Each number is 50 + 12 x the weight over the matrix's rms, rounded and kept within 0 to 99. Layers, rows and columns count from 0.

# k: layer 9 attention key, 512x256, rms 0.0891, rows 218-255, columns 128-191
# q: layer 9 attention query, 512x256, rms 0.089, rows 219-255, columns 128-191
# v: layer 9 attention value, 512x256, rms 0.0869, rows 192-206, columns 128-191
# o: layer 9 attention output (transposed), 512x256, rms 0.142, rows 192-206, columns 128-191
k218:37 53 48 62 47 66 31 34 29 55 43 46 61 20 60 42 50 35 59 42 43 51 53 37 34 77 54 68 53 62 37 69 57 46 56 49 52 44 59 63 35 47 42 38 51 48 65 63 62 38 66 40 39 54 47 44 25 54 48 58 68 54 54 63
q219:59 39 45 66 56 27 36 55 60 54 50 75 43 37 45 44 47 46 65 52 54 45 46 51 48 51 66 59 44 65 50 50 56 51 63 51 59 35 62 32 54 54 49 54 59 61 59 38 50 58 56 53 55 51 29 33 46 48 51 40 60 58 42 60
k219:37 53 60 40 73 68 54 74 63 37 33 41 70 49 38 54 48 60 50 54 38 55 41 62 82 59 52 42 45 56 52 49 29 54 64 51 43 69 52 32 76 57 32 47 58 36 43 53 49 54 42 34 61 47 51 36 68 57 40 53 50 46 36 40
q220:55 65 51 56 45 47 56 39 57 39 52 50 57 65 55 39 28 62 48 47 51 48 57 40 36 26 63 52 46 62 64 69 55 54 51 63 38 54 58 49 58 31 30 47 50 74 48 48 40 62 51 57 33 43 99 45 55 38 54 50 54 45 64 54
k220:47 50 55 49 32 26 70 80 59 59 46 49 59 35 62 57 39 27 43 75 47 50 29 57 29 26 43 29 75 73 47 68 56 58 26 55 43 28 50 65 56 43 45 46 73 36 66 27 59 61 50 45 54 63 65 65 51 34 61 46 71 48 64 47
q221:65 36 34 67 38 34 36 45 57 47 53 36 50 50 44 31 52 37 39 44 49 82 50 52 72 38 57 55 74 41 53 55 68 59 36 43 43 54 51 54 53 61 71 70 66 48 59 56 53 44 27 55 48 62 78 57 49 39 62 62 51 55 48 62
k221:54 37 37 44 50 35 93 54 55 63 61 47 31 61 50 67 66 72 53 43 36 32 57 59 28 61 55 45 53 53 26 46 46 53 44 35 62 52 48 65 51 63 17 66 78 41 63 54 56 43 54 43 33 22 63 35 39 37 54 38 73 52 48 33
q222:39 46 49 42 53 65 41 30 34 35 58 21 49 56 48 50 75 50 54 41 56 63 62 45 72 45 26 40 53 48 36 59 60 56 57 27 44 44 47 65 50 54 48 46 36 47 50 57 69 67 67 52 54 51 76 25 56 50 59 41 39 47 46 27
k222:53 45 44 49 52 42 63 46 52 56 54 47 53 32 68 47 48 47 47 34 63 66 51 21 36 34 29 63 53 48 36 37 37 53 57 52 40 54 28 62 40 49 40 37 52 57 54 50 62 86 60 51 61 65 78 51 42 42 48 53 47 60 44 42
q223:51 36 52 46 66 36 72 45 45 23 40 37 53 58 32 34 47 50 40 53 54 41 60 58 30 50 41 57 31 49 41 30 44 63 74 40 29 38 46 46 53 36 52 58 57 56 66 66 57 46 43 51 66 43 63 52 44 42 59 50 32 55 53 36
k223:52 51 50 59 43 48 57 42 59 59 53 33 31 51 39 37 28 73 25 52 83 43 34 44 35 72 60 48 41 58 42 54 54 40 55 56 41 37 49 51 53 33 42 30 69 66 58 38 36 38 54 63 47 48 57 63 56 42 27 24 48 56 19 66
q224:43 43 17 34 40 48 54 49 54 29 30 48 55 66 48 46 46 51 37 44 70 53 39 51 61 37 48 33 62 42 50 53 68 52 66 43 44 37 37 59 61 59 42 47 45 54 54 29 59 39 54 55 53 41 40 33 75 50 48 56 49 56 43 50
k224:75 58 64 61 27 43 54 28 47 50 48 47 48 20 52 68 54 49 38 47 53 34 60 56 35 58 70 29 42 45 55 61 53 50 51 63 41 54 47 50 57 61 52 57 45 59 43 60 62 59 46 55 41 45 71 42 57 34 36 58 73 43 38 48
q225:44 47 50 41 40 62 54 47 47 24 45 47 42 47 40 70 64 43 54 53 64 33 37 62 59 55 50 48 42 36 42 58 47 51 61 41 36 39 46 47 53 30 59 67 51 53 62 41 35 53 40 50 46 45 30 64 59 57 53 46 48 68 47 39
k225:43 38 45 67 62 49 39 42 54 45 47 70 54 46 50 53 71 54 43 53 53 62 44 22 65 50 60 47 13 36 56 44 51 27 55 14 45 61 37 56 51 41 36 38 52 44 61 50 56 37 59 67 39 56 42 45 62 28 25 37 37 49 30 63
q226:58 75 38 54 56 78 32 34 56 56 41 34 71 47 55 38 57 46 48 50 53 58 51 52 52 62 83 57 60 45 57 74 51 32 50 46 51 57 68 50 28 65 64 54 45 58 50 29 50 69 64 41 57 37 42 36 42 51 51 54 50 39 34 31
k226:71 42 65 42 47 41 51 76 34 58 62 46 52 56 53 66 59 56 62 56 28 57 54 28 77 43 53 63 63 56 36 59 51 48 31 62 27 76 66 58 48 66 49 65 53 44 45 57 47 37 39 65 19 61 42 55 70 63 57 64 70 48 72 55
q227:63 35 40 61 53 64 46 63 36 64 27 66 55 57 48 69 36 36 54 37 43 41 45 62 52 84 42 42 66 48 48 24 51 49 48 44 71 55 62 46 54 53 41 49 61 35 34 76 59 43 58 57 46 45 66 45 58 33 57 50 65 41 47 47
k227:42 42 41 36 29 56 77 50 46 47 43 53 44 52 46 68 57 43 47 63 52 44 51 36 34 58 56 63 39 51 34 34 52 55 48 40 57 44 49 51 43 45 47 46 44 30 51 58 65 42 47 58 58 38 25 53 40 65 61 26 42 55 39 60
q228:62 72 39 42 52 47 61 40 55 25 39 47 41 62 45 31 59 56 32 45 67 56 56 51 48 45 51 65 35 46 44 69 62 56 76 64 38 37 58 54 52 52 61 66 49 60 57 32 41 44 49 49 58 53 43 40 54 46 41 60 53 53 40 36
k228:70 42 40 30 24 72 42 30 48 38 44 42 60 25 64 53 42 61 43 51 24 61 33 40 58 46 58 32 44 41 46 62 53 52 42 50 52 31 52 52 79 61 60 55 54 39 53 38 48 56 54 30 40 61 63 42 88 43 31 53 54 54 48 67
q229:43 43 68 57 30 57 42 71 67 61 39 58 60 46 66 32 60 49 83 49 40 69 71 54 44 34 67 57 58 47 51 52 43 46 48 53 71 65 57 30 44 37 54 40 43 56 48 43 54 57 57 56 44 43 45 46 45 45 45 60 54 31 59 51
k229:55 67 57 49 73 42 57 52 50 53 58 68 62 65 42 55 64 41 55 54 53 36 51 85 80 39 34 38 46 47 42 52 23 40 52 65 56 55 57 43 54 52 66 49 37 46 31 54 39 59 44 41 50 69 48 57 68 57 45 58 89 48 70 53
q230:46 41 70 55 37 37 52 72 61 45 49 63 36 50 55 43 40 63 33 48 49 68 49 61 62 28 43 51 41 44 59 56 57 61 48 47 58 48 64 37 61 41 41 39 50 50 37 70 35 47 39 55 41 58 58 68 34 59 60 67 33 54 70 44
k230:53 41 35 43 68 44 49 66 51 61 55 61 47 58 55 65 62 44 33 25 64 47 53 66 34 37 66 28 45 64 54 63 47 46 63 42 61 29 29 73 48 44 55 61 66 60 66 46 33 52 56 39 35 50 44 53 32 56 59 60 63 66 57 47
q231:65 58 48 42 47 35 71 60 56 65 42 52 47 36 60 26 41 56 56 58 56 59 48 20 61 55 63 51 45 72 41 54 50 52 42 71 53 56 55 63 55 34 44 50 52 44 23 49 38 65 54 57 65 42 71 49 57 58 60 36 49 47 51 49
k231:42 48 57 58 34 54 48 41 61 36 77 52 48 59 32 54 57 42 63 47 47 28 49 67 54 25 60 47 67 42 58 53 64 69 20 37 44 49 36 36 65 38 52 84 36 46 61 32 60 52 53 34 64 57 45 61 60 74 53 53 38 48 69 55
q232:53 83 47 60 59 38 64 34 51 46 56 50 59 46 49 66 78 38 59 52 71 41 61 30 54 44 60 50 49 55 49 56 61 59 67 38 48 28 60 50 47 37 44 48 35 66 68 56 55 40 58 73 53 47 64 52 51 44 68 48 66 68 42 46
k232:56 49 51 37 47 44 49 59 61 69 53 51 72 49 68 36 42 28 51 40 40 60 49 65 50 35 25 60 53 35 47 42 71 45 41 48 44 55 50 57 77 43 51 64 52 57 51 35 29 50 32 37 56 59 78 62 43 35 29 23 59 66 56 96
q233:67 44 62 42 51 36 33 49 59 46 45 56 32 38 57 64 38 40 44 55 26 54 50 45 53 41 59 61 33 71 49 47 50 39 47 43 62 50 57 63 54 47 41 68 67 48 47 41 29 59 58 49 45 57 49 50 43 53 57 41 56 21 43 39
k233:54 49 36 56 50 75 60 68 64 42 41 46 43 71 35 55 47 60 61 53 60 55 45 49 64 25 41 47 56 56 54 54 23 53 53 46 37 72 64 53 45 45 32 32 61 37 53 58 56 62 56 54 50 46 38 51 37 62 67 54 31 50 46 44
q234:46 46 54 81 44 59 53 59 43 66 48 66 63 50 55 48 21 50 62 43 46 41 57 59 43 39 39 45 53 40 61 51 45 41 30 68 44 65 53 47 48 60 40 41 49 54 60 41 42 54 32 61 44 50 45 50 51 47 34 55 46 55 63 82
k234:63 47 50 54 51 31 41 24 47 32 55 51 47 51 56 55 40 44 58 76 43 57 61 55 50 49 26 49 52 40 66 55 48 46 57 55 84 25 59 39 51 36 51 56 46 61 51 55 55 34 28 49 51 48 51 45 60 27 63 38 72 26 56 58
q235:47 56 56 63 61 52 37 58 45 60 68 77 38 36 60 57 52 41 45 55 49 39 44 39 30 51 52 51 49 59 38 47 56 46 30 29 49 43 50 53 57 53 47 63 43 38 33 55 40 68 49 56 33 52 37 33 50 60 63 45 47 42 59 62
k235:36 43 52 54 65 35 54 32 57 41 63 40 55 44 34 44 46 36 59 53 62 35 55 40 52 46 43 43 59 46 63 52 33 46 61 65 44 53 42 39 60 36 31 56 41 63 54 57 57 63 26 55 80 41 61 35 48 49 77 59 38 46 44 57
q236:42 51 51 32 55 73 52 31 63 60 53 56 73 57 34 27 62 49 50 60 56 47 53 59 52 60 59 46 32 30 42 87 51 58 74 80 41 56 59 54 45 41 57 55 34 53 60 33 25 50 69 53 56 34 53 51 59 42 27 42 68 57 23 53
k236:49 44 63 37 46 63 33 36 54 69 67 36 46 49 56 54 41 63 53 39 30 72 48 42 61 66 57 66 66 41 58 58 31 50 46 67 46 57 32 13 54 66 53 49 60 55 48 33 41 33 63 48 39 53 35 43 55 70 34 59 47 35 44 65
q237:54 41 56 52 45 55 37 65 47 59 52 57 49 59 42 41 44 47 26 49 38 54 50 61 47 41 48 42 42 48 47 62 40 38 42 53 51 60 54 38 42 50 43 53 68 48 57 55 28 39 37 45 42 43 43 61 47 69 54 44 73 44 49 64
k237:57 38 44 35 65 50 62 46 48 37 27 47 41 74 51 53 58 49 34 48 32 55 43 55 47 36 45 51 55 58 49 57 08 43 68 59 66 31 49 48 48 53 49 49 61 69 42 50 45 30 39 47 67 52 31 49 45 40 58 43 21 31 38 55
q238:23 59 42 52 52 37 48 58 62 40 52 53 63 30 56 43 54 52 68 68 56 68 60 26 54 47 46 48 52 43 57 53 62 45 59 50 35 25 48 63 60 36 53 54 34 69 59 32 57 51 84 74 44 24 50 45 61 44 42 32 38 60 51 45
k238:72 60 60 66 55 36 19 39 71 37 78 80 74 37 40 39 64 43 61 39 72 48 38 28 44 56 52 36 46 37 71 44 65 34 35 43 51 63 46 55 67 48 54 58 43 41 52 43 42 47 71 41 31 59 59 51 55 43 39 69 42 49 61 68
q239:31 63 59 56 57 60 64 51 61 58 32 52 36 47 46 35 45 56 67 51 31 48 46 33 19 43 48 51 56 60 43 35 49 34 53 33 58 47 46 31 24 43 59 32 54 58 56 82 55 42 46 47 35 50 47 52 05 58 63 55 46 53 58 46
k239:34 51 60 29 69 57 41 73 57 52 40 66 53 34 55 55 48 47 32 58 58 43 43 60 49 47 43 36 56 60 30 48 60 70 54 51 71 46 37 56 54 55 67 62 39 40 44 24 24 49 60 43 66 62 28 45 53 47 41 68 42 60 56 61
q240:38 65 44 39 54 38 53 32 54 61 47 60 46 46 57 45 73 47 64 52 55 75 55 34 59 41 63 74 36 48 58 42 49 20 52 55 75 48 49 38 60 48 60 68 41 68 38 47 56 73 46 56 57 51 45 40 48 37 55 53 70 54 63 55
k240:57 50 37 47 52 72 64 39 41 43 70 47 56 65 57 16 67 36 60 47 35 29 76 54 59 37 56 60 59 38 33 46 57 53 38 67 47 51 75 34 74 43 49 62 44 63 54 52 33 52 43 55 66 73 63 66 63 59 48 51 60 49 55 45
q241:37 64 70 46 38 70 37 45 54 58 26 54 39 51 51 51 32 57 76 64 31 59 61 37 47 34 57 52 26 64 55 60 28 60 63 78 67 55 49 33 41 56 57 50 49 54 48 61 71 52 55 36 47 54 55 56 54 54 43 38 49 47 67 26
k241:47 54 56 50 51 57 37 78 61 30 32 61 48 62 61 54 50 32 37 65 49 55 40 51 58 53 24 58 68 64 42 58 66 43 60 60 58 60 59 64 53 62 58 45 46 50 31 46 41 50 68 59 46 68 37 30 56 51 58 69 76 41 71 42
q242:64 34 52 40 44 32 68 57 37 38 45 36 40 49 46 45 49 55 51 42 62 43 45 58 47 59 46 55 59 55 50 46 52 42 45 47 34 50 47 39 58 43 57 58 60 45 42 57 42 65 51 53 49 76 41 49 54 54 64 26 64 66 33 46
k242:50 45 53 41 52 47 55 36 46 52 59 46 48 34 60 38 48 58 50 51 59 43 46 48 37 50 64 44 29 65 41 37 27 51 53 47 35 56 32 40 33 26 39 31 60 33 59 47 58 57 36 48 72 28 58 52 37 53 52 37 29 44 27 38
q243:54 62 59 39 47 55 49 47 52 45 60 66 48 41 45 60 48 51 49 51 43 58 59 59 65 41 42 58 51 32 42 38 36 32 51 32 55 58 64 26 55 57 54 61 47 42 66 47 34 51 38 51 50 59 12 64 47 69 38 39 65 40 53 49
k243:47 51 46 61 75 61 34 43 51 44 39 44 45 70 28 43 63 55 44 18 26 64 53 53 59 41 59 57 35 56 47 40 21 47 58 69 47 59 68 39 51 45 58 43 61 56 55 48 29 30 35 66 38 65 45 42 53 32 54 33 65 60 34 56
q244:42 46 58 47 52 48 36 43 52 40 35 55 65 56 46 52 53 52 71 50 32 58 72 38 53 49 43 68 48 37 65 61 49 36 47 53 33 54 32 37 44 71 64 57 37 51 49 48 56 34 61 48 44 45 64 47 67 61 39 53 48 48 71 69
k244:31 59 35 47 51 57 34 45 58 42 64 48 73 50 57 41 76 63 42 55 47 47 46 26 48 60 67 53 72 58 31 63 26 34 63 71 81 55 57 41 35 39 47 41 37 60 57 50 49 49 67 50 45 49 36 52 39 50 45 52 47 49 55 53
q245:46 37 52 62 49 44 61 68 33 56 52 40 34 38 42 42 30 63 24 49 35 39 56 47 43 59 32 45 56 80 31 42 53 48 26 60 36 71 49 77 59 52 47 46 75 25 55 38 60 40 53 46 67 58 54 57 41 67 54 27 35 57 26 61
k245:53 59 48 69 49 59 60 21 48 26 35 27 58 57 51 46 32 72 39 40 54 58 46 48 52 39 32 55 47 49 61 41 38 56 48 45 54 29 36 36 26 35 38 53 56 47 50 53 55 70 47 35 77 35 59 65 26 37 50 35 24 48 33 43
q246:35 70 48 43 23 66 37 44 39 47 36 42 49 41 59 65 39 36 54 67 27 57 23 31 35 63 61 62 65 58 45 33 54 62 49 36 54 38 35 60 54 59 50 56 62 36 39 36 57 61 50 60 35 71 60 51 50 50 53 38 43 53 46 52
k246:47 63 55 47 28 27 62 52 37 40 47 57 36 39 66 47 58 49 54 66 63 31 50 55 39 56 45 39 43 46 47 42 57 46 37 53 41 46 39 48 44 70 31 35 32 32 40 52 75 42 65 37 44 23 54 39 41 59 53 50 42 43 36 56
q247:49 42 60 50 27 39 40 56 57 40 48 57 54 35 81 62 56 48 59 37 47 41 60 26 65 28 57 34 65 58 65 53 66 57 39 53 61 33 51 54 60 40 46 48 40 49 46 60 51 56 64 60 38 77 56 27 45 36 55 65 57 22 55 58
k247:40 48 34 50 43 43 65 51 62 40 54 60 56 44 46 45 66 28 63 47 46 54 44 56 52 24 28 44 68 48 51 54 36 52 51 36 48 47 53 55 39 44 44 63 45 45 60 55 55 72 50 38 58 39 38 52 27 50 67 56 56 61 58 61
q248:68 42 46 53 58 40 65 63 59 58 48 22 64 57 60 36 54 57 44 49 39 50 69 62 45 48 57 40 48 67 59 57 35 56 51 54 57 58 58 55 41 42 52 28 53 64 48 46 55 57 49 32 59 61 52 49 57 37 57 71 42 47 60 35
k248:63 37 35 43 58 48 48 62 58 61 42 56 27 43 65 54 65 60 41 65 54 56 47 54 46 38 45 43 65 62 46 57 42 51 43 45 53 43 56 69 37 51 86 64 52 48 55 61 63 61 38 50 42 41 62 65 40 58 48 53 68 38 75 47
q249:34 45 51 60 72 44 57 49 50 80 50 68 50 65 52 45 73 44 66 49 54 81 31 66 44 85 40 80 48 22 55 44 44 37 45 55 56 67 52 50 45 40 54 54 46 33 33 53 64 52 57 58 43 39 38 73 44 45 44 51 53 70 48 48
k249:45 50 41 38 48 56 36 35 39 51 66 53 53 61 48 38 50 38 57 27 43 45 72 56 44 71 61 56 49 41 43 51 57 54 50 50 66 49 46 35 59 54 70 55 45 62 47 48 33 30 49 47 41 58 48 46 49 58 42 44 60 39 58 56
q250:56 58 36 44 46 55 40 56 46 57 53 45 45 37 53 65 52 36 45 41 50 37 30 47 71 61 57 57 58 54 37 57 53 29 50 33 77 51 53 53 50 54 37 66 48 43 36 38 46 50 70 53 55 56 40 55 57 65 47 48 59 40 32 60
k250:47 60 42 54 36 73 51 63 37 33 54 50 60 53 34 52 55 45 43 48 47 44 40 32 65 38 55 56 40 33 51 52 53 60 38 31 44 87 72 48 38 32 45 46 36 36 50 55 51 67 48 65 44 51 50 59 60 45 55 53 45 48 54 50
q251:40 38 41 37 62 50 56 35 25 28 24 38 56 88 40 70 50 46 35 51 61 25 37 69 44 44 56 44 47 52 51 55 57 45 63 52 35 45 43 59 71 41 61 54 47 28 46 40 64 49 59 52 57 50 54 37 71 51 49 43 48 59 42 36
k251:61 46 44 54 29 59 31 49 50 41 33 33 61 23 68 41 34 50 28 40 51 64 47 45 47 63 60 44 34 61 48 58 53 54 57 47 49 54 45 52 45 38 46 37 62 53 44 58 67 55 41 69 61 52 50 47 52 46 54 40 47 36 33 50
q252:52 40 59 47 52 59 54 67 48 36 60 53 61 52 46 37 61 48 55 56 56 54 42 75 42 70 56 49 69 51 54 47 62 37 57 36 48 68 44 70 58 59 27 29 46 47 57 30 23 51 48 57 49 73 42 46 39 40 61 49 52 45 49 55
k252:43 62 51 59 64 41 24 59 32 72 53 44 50 50 42 47 53 59 34 48 54 36 55 57 26 66 37 35 65 48 34 52 41 37 45 58 34 50 36 42 58 48 44 32 64 44 58 62 50 68 55 27 54 50 65 63 51 36 44 56 77 48 33 54
q253:65 64 37 44 59 52 45 42 49 39 48 66 52 39 44 50 34 51 58 57 54 62 35 62 71 73 50 48 43 24 48 44 49 53 63 62 51 48 40 50 54 64 45 41 35 49 37 37 53 48 61 44 64 54 51 69 66 56 55 44 52 49 40 42
k253:51 40 53 62 14 55 53 43 40 51 87 47 44 59 47 44 55 39 52 54 28 34 85 28 36 65 60 63 43 47 29 54 82 37 57 59 51 65 49 64 60 39 47 61 40 56 45 62 45 58 57 50 34 53 37 51 39 71 53 41 48 71 57 63
q254:71 39 47 44 40 46 35 65 46 34 57 36 54 42 65 45 69 50 54 39 52 53 77 44 44 46 63 51 54 69 53 41 57 48 36 55 70 22 47 75 48 64 57 43 53 57 47 47 64 45 34 51 59 49 61 39 43 30 47 57 41 42 54 67
k254:68 48 53 57 56 49 67 62 47 59 53 48 50 53 44 42 33 65 77 46 64 54 46 62 85 51 28 52 40 34 62 48 43 51 56 51 43 58 57 45 51 58 37 39 51 51 32 68 60 60 50 21 39 52 49 64 49 60 52 47 64 69 54 53
q255:37 60 59 35 34 49 62 46 39 29 35 34 38 51 42 49 32 36 31 60 29 55 41 36 31 55 53 56 37 58 39 28 47 63 38 30 28 46 59 63 52 67 58 48 71 29 48 40 51 55 41 71 44 50 60 58 36 73 55 62 37 50 45 37
k255:53 37 53 59 29 43 60 52 52 44 43 36 53 44 67 55 53 70 38 71 51 55 50 45 41 45 48 50 44 59 45 55 63 45 53 45 42 34 41 74 35 33 39 33 61 48 54 42 63 52 65 46 56 29 24 50 30 59 52 36 54 58 41 56
v192:62 62 50 49 55 82 46 63 44 46 70 51 39 54 47 72 47 56 70 43 17 29 44 44 61 38 40 65 58 28 61 69 56 43 22 54 37 69 42 62 58 54 68 47 43 67 30 47 78 67 60 62 49 53 49 49 53 66 53 49 54 49 72 62
o192:49 76 59 58 43 51 57 32 38 45 50 48 34 49 53 67 47 51 39 61 64 60 34 43 63 35 55 63 48 32 42 51 91 41 50 29 47 52 47 47 64 19 48 65 56 40 52 55 59 48 41 65 52 57 48 40 60 56 70 34 61 72 57 69
v193:65 43 45 50 68 66 40 48 46 36 59 63 57 65 58 65 60 46 64 66 28 38 50 51 52 32 63 52 74 37 62 48 50 55 56 48 39 58 54 42 63 35 61 53 36 57 43 33 45 62 54 82 44 53 45 87 59 46 44 65 39 82 58 60
o193:55 53 53 39 47 44 82 39 57 45 54 58 36 51 57 74 47 36 32 57 47 62 42 43 35 27 41 62 59 50 42 56 34 51 55 44 58 50 48 59 65 22 75 44 58 49 40 38 30 37 26 52 45 46 35 64 56 55 57 49 38 74 40 54
v194:64 33 47 47 55 41 67 69 55 55 48 35 43 38 70 52 37 47 50 64 78 58 71 59 54 39 52 50 41 70 41 45 54 81 60 51 76 49 74 55 41 27 60 62 61 42 48 54 42 47 61 61 50 60 49 60 58 31 55 47 51 68 43 54
o194:34 43 51 50 61 47 60 49 43 45 36 60 61 53 59 45 25 65 63 40 47 61 60 60 54 55 12 54 50 67 38 61 29 62 60 68 69 61 63 57 60 59 56 26 58 61 54 63 32 45 37 49 49 61 53 56 50 49 53 64 62 61 56 63
v195:44 54 53 63 42 22 22 43 55 51 30 25 42 52 51 45 52 50 39 60 51 63 65 31 54 51 21 46 47 58 45 65 48 62 52 33 66 27 49 31 51 54 50 57 67 49 55 54 48 44 53 43 56 58 36 25 48 49 43 47 36 32 49 57
o195:27 35 52 35 39 36 30 54 85 46 50 49 46 41 37 49 57 63 59 32 39 56 70 54 57 63 32 46 60 53 50 35 32 44 39 50 39 52 32 60 59 59 40 47 32 47 53 49 50 51 56 53 52 55 53 61 35 52 34 88 54 38 30 54
v196:36 52 34 47 49 52 72 45 46 46 76 47 59 30 60 41 08 31 52 49 52 47 46 48 43 45 49 69 73 35 46 54 43 29 37 51 47 68 67 46 61 43 54 35 38 48 50 62 65 78 54 56 44 46 52 47 29 40 56 37 56 37 81 62
o196:60 62 37 54 46 56 46 36 42 46 47 53 45 53 49 49 29 50 25 61 60 55 49 62 35 41 51 57 40 47 59 43 77 34 48 57 43 50 43 50 55 51 38 57 65 54 77 41 50 42 34 58 60 32 58 58 37 45 47 38 59 45 57 49
v197:62 69 45 38 30 43 75 63 47 33 62 52 50 30 42 46 36 51 58 53 36 61 41 32 66 71 47 61 40 61 70 39 49 46 42 50 47 55 64 47 52 44 36 57 36 79 49 54 56 56 37 60 51 56 68 61 56 39 40 48 70 28 36 68
o197:69 51 41 41 57 55 70 57 73 42 55 60 40 60 64 57 51 29 57 34 58 72 48 35 60 48 49 38 51 57 44 25 58 26 39 35 47 47 39 42 48 44 39 71 51 39 42 59 52 43 55 54 42 36 39 55 44 48 49 39 80 60 56 52
v198:46 42 48 42 67 59 53 50 53 29 38 55 61 35 41 33 33 47 67 66 81 67 44 51 42 41 55 52 38 42 57 40 49 32 56 67 44 69 51 75 46 68 36 39 37 33 64 71 63 70 43 61 43 37 26 37 38 59 50 55 51 51 58 55
o198:38 51 60 35 33 66 43 25 74 47 56 55 47 36 61 27 29 47 50 55 59 65 36 55 29 56 57 38 75 54 62 43 35 60 40 53 49 53 39 47 58 41 47 35 62 52 59 56 47 56 35 64 70 55 57 35 55 62 49 48 53 57 64 52
v199:48 47 48 52 46 65 35 53 53 26 57 43 53 49 36 31 46 63 58 45 39 50 52 37 50 54 50 56 55 31 62 53 49 50 55 55 47 66 63 39 68 47 70 39 53 50 42 45 52 63 58 60 62 67 40 61 50 29 56 48 32 52 66 49
o199:29 49 56 53 41 56 36 32 96 50 35 49 38 48 59 60 47 69 66 67 30 62 30 48 43 36 45 48 51 52 51 58 46 53 47 48 55 44 47 46 69 39 39 51 46 52 55 30 51 70 41 64 59 71 45 39 44 42 58 52 62 58 53 40
v200:65 52 40 46 83 44 66 56 55 36 57 63 60 39 49 36 35 43 62 51 33 34 41 54 55 46 51 67 59 41 61 45 52 47 42 45 56 64 54 55 56 63 57 45 46 53 50 43 62 53 52 46 34 47 51 60 40 48 29 90 25 54 63 81
o200:55 61 78 45 48 33 39 38 61 39 67 73 50 50 63 59 55 39 41 49 45 43 45 52 62 56 46 63 38 47 47 43 85 30 52 33 42 56 37 64 49 44 72 47 60 34 46 46 66 52 48 68 38 62 40 51 38 52 67 60 28 65 54 44
v201:47 28 54 37 59 58 61 50 45 53 44 52 42 35 55 66 56 40 47 66 54 62 61 62 73 31 62 43 48 47 44 30 44 75 65 40 65 48 44 26 48 47 40 71 48 45 58 56 33 37 41 63 38 57 51 48 77 64 54 56 27 48 22 38
o201:50 31 64 33 39 37 40 54 89 44 61 59 39 42 63 46 35 59 63 58 44 34 48 57 42 27 33 25 45 55 65 53 29 37 71 51 58 44 39 43 44 46 59 80 50 57 53 64 31 36 57 47 53 38 58 61 52 42 33 63 57 40 53 56
v202:39 54 56 64 53 66 47 57 61 26 41 37 55 61 57 49 53 58 42 43 72 59 35 44 41 51 50 37 50 56 51 36 44 38 62 65 42 55 67 38 45 43 30 51 58 61 47 49 30 32 44 70 55 32 30 32 69 54 52 56 61 50 60 55
o202:45 73 59 46 34 58 49 36 83 36 18 41 61 63 52 29 55 63 70 35 58 46 68 36 44 61 50 42 54 46 54 49 41 48 55 56 44 63 46 47 38 59 54 51 46 68 44 31 49 43 55 29 23 41 65 42 69 63 56 57 69 52 54 53
v203:43 49 54 32 43 56 50 67 54 36 37 50 60 84 47 30 52 69 52 23 52 54 66 33 56 51 63 43 82 48 40 58 62 45 31 54 05 60 26 39 57 57 56 55 48 52 55 29 63 47 62 68 54 62 43 50 63 33 50 46 55 47 55 58
o203:66 54 51 49 17 61 53 45 72 42 44 44 58 66 24 59 31 68 45 42 68 55 53 27 46 50 49 70 74 46 33 50 77 47 35 54 42 54 52 50 54 48 58 64 49 27 45 44 66 52 68 50 47 58 54 35 37 30 70 68 55 62 51 70
v204:52 62 36 42 53 51 53 42 52 22 44 60 50 45 29 45 33 50 17 40 82 60 36 50 50 64 43 58 33 60 47 54 60 40 43 44 51 26 53 41 43 51 19 54 54 40 54 34 67 53 61 47 60 49 47 55 50 39 31 49 60 59 29 35
o204:56 29 29 47 48 46 43 61 46 39 46 37 40 47 26 45 59 46 57 40 45 42 40 54 69 45 61 56 45 46 34 53 41 49 40 78 64 63 45 66 38 65 46 58 50 59 57 49 46 69 47 51 34 51 54 51 56 57 48 62 34 62 45 31
v205:62 78 45 50 47 42 28 35 48 40 35 50 36 53 49 67 52 46 51 43 51 45 43 56 52 59 53 32 49 43 73 55 43 36 52 28 45 36 36 52 23 45 38 61 55 46 46 54 40 48 48 50 53 44 52 51 49 64 51 42 44 58 51 25
o205:60 50 50 28 51 31 45 39 47 43 58 64 53 54 46 27 35 43 35 68 49 41 78 47 43 39 49 21 40 46 48 37 50 73 54 29 41 46 36 45 57 37 33 42 45 76 38 55 63 59 52 43 45 24 43 57 48 57 55 42 50 59 49 20
v206:31 51 63 57 43 55 52 55 49 39 46 67 48 61 48 40 70 58 29 49 47 55 82 48 52 49 47 43 62 53 48 51 55 43 39 57 48 47 37 71 67 55 44 41 46 33 50 35 38 37 40 33 52 50 57 39 25 30 38 43 50 62 37 39
o206:32 45 35 44 43 51 56 66 11 47 43 46 55 52 32 49 37 49 37 71 46 37 48 53 48 51 38 47 46 51 42 65 54 58 46 43 47 39 71 52 59 59 49 46 62 48 48 53 42 46 64 38 64 39 52 47 63 25 53 65 59 51 47 50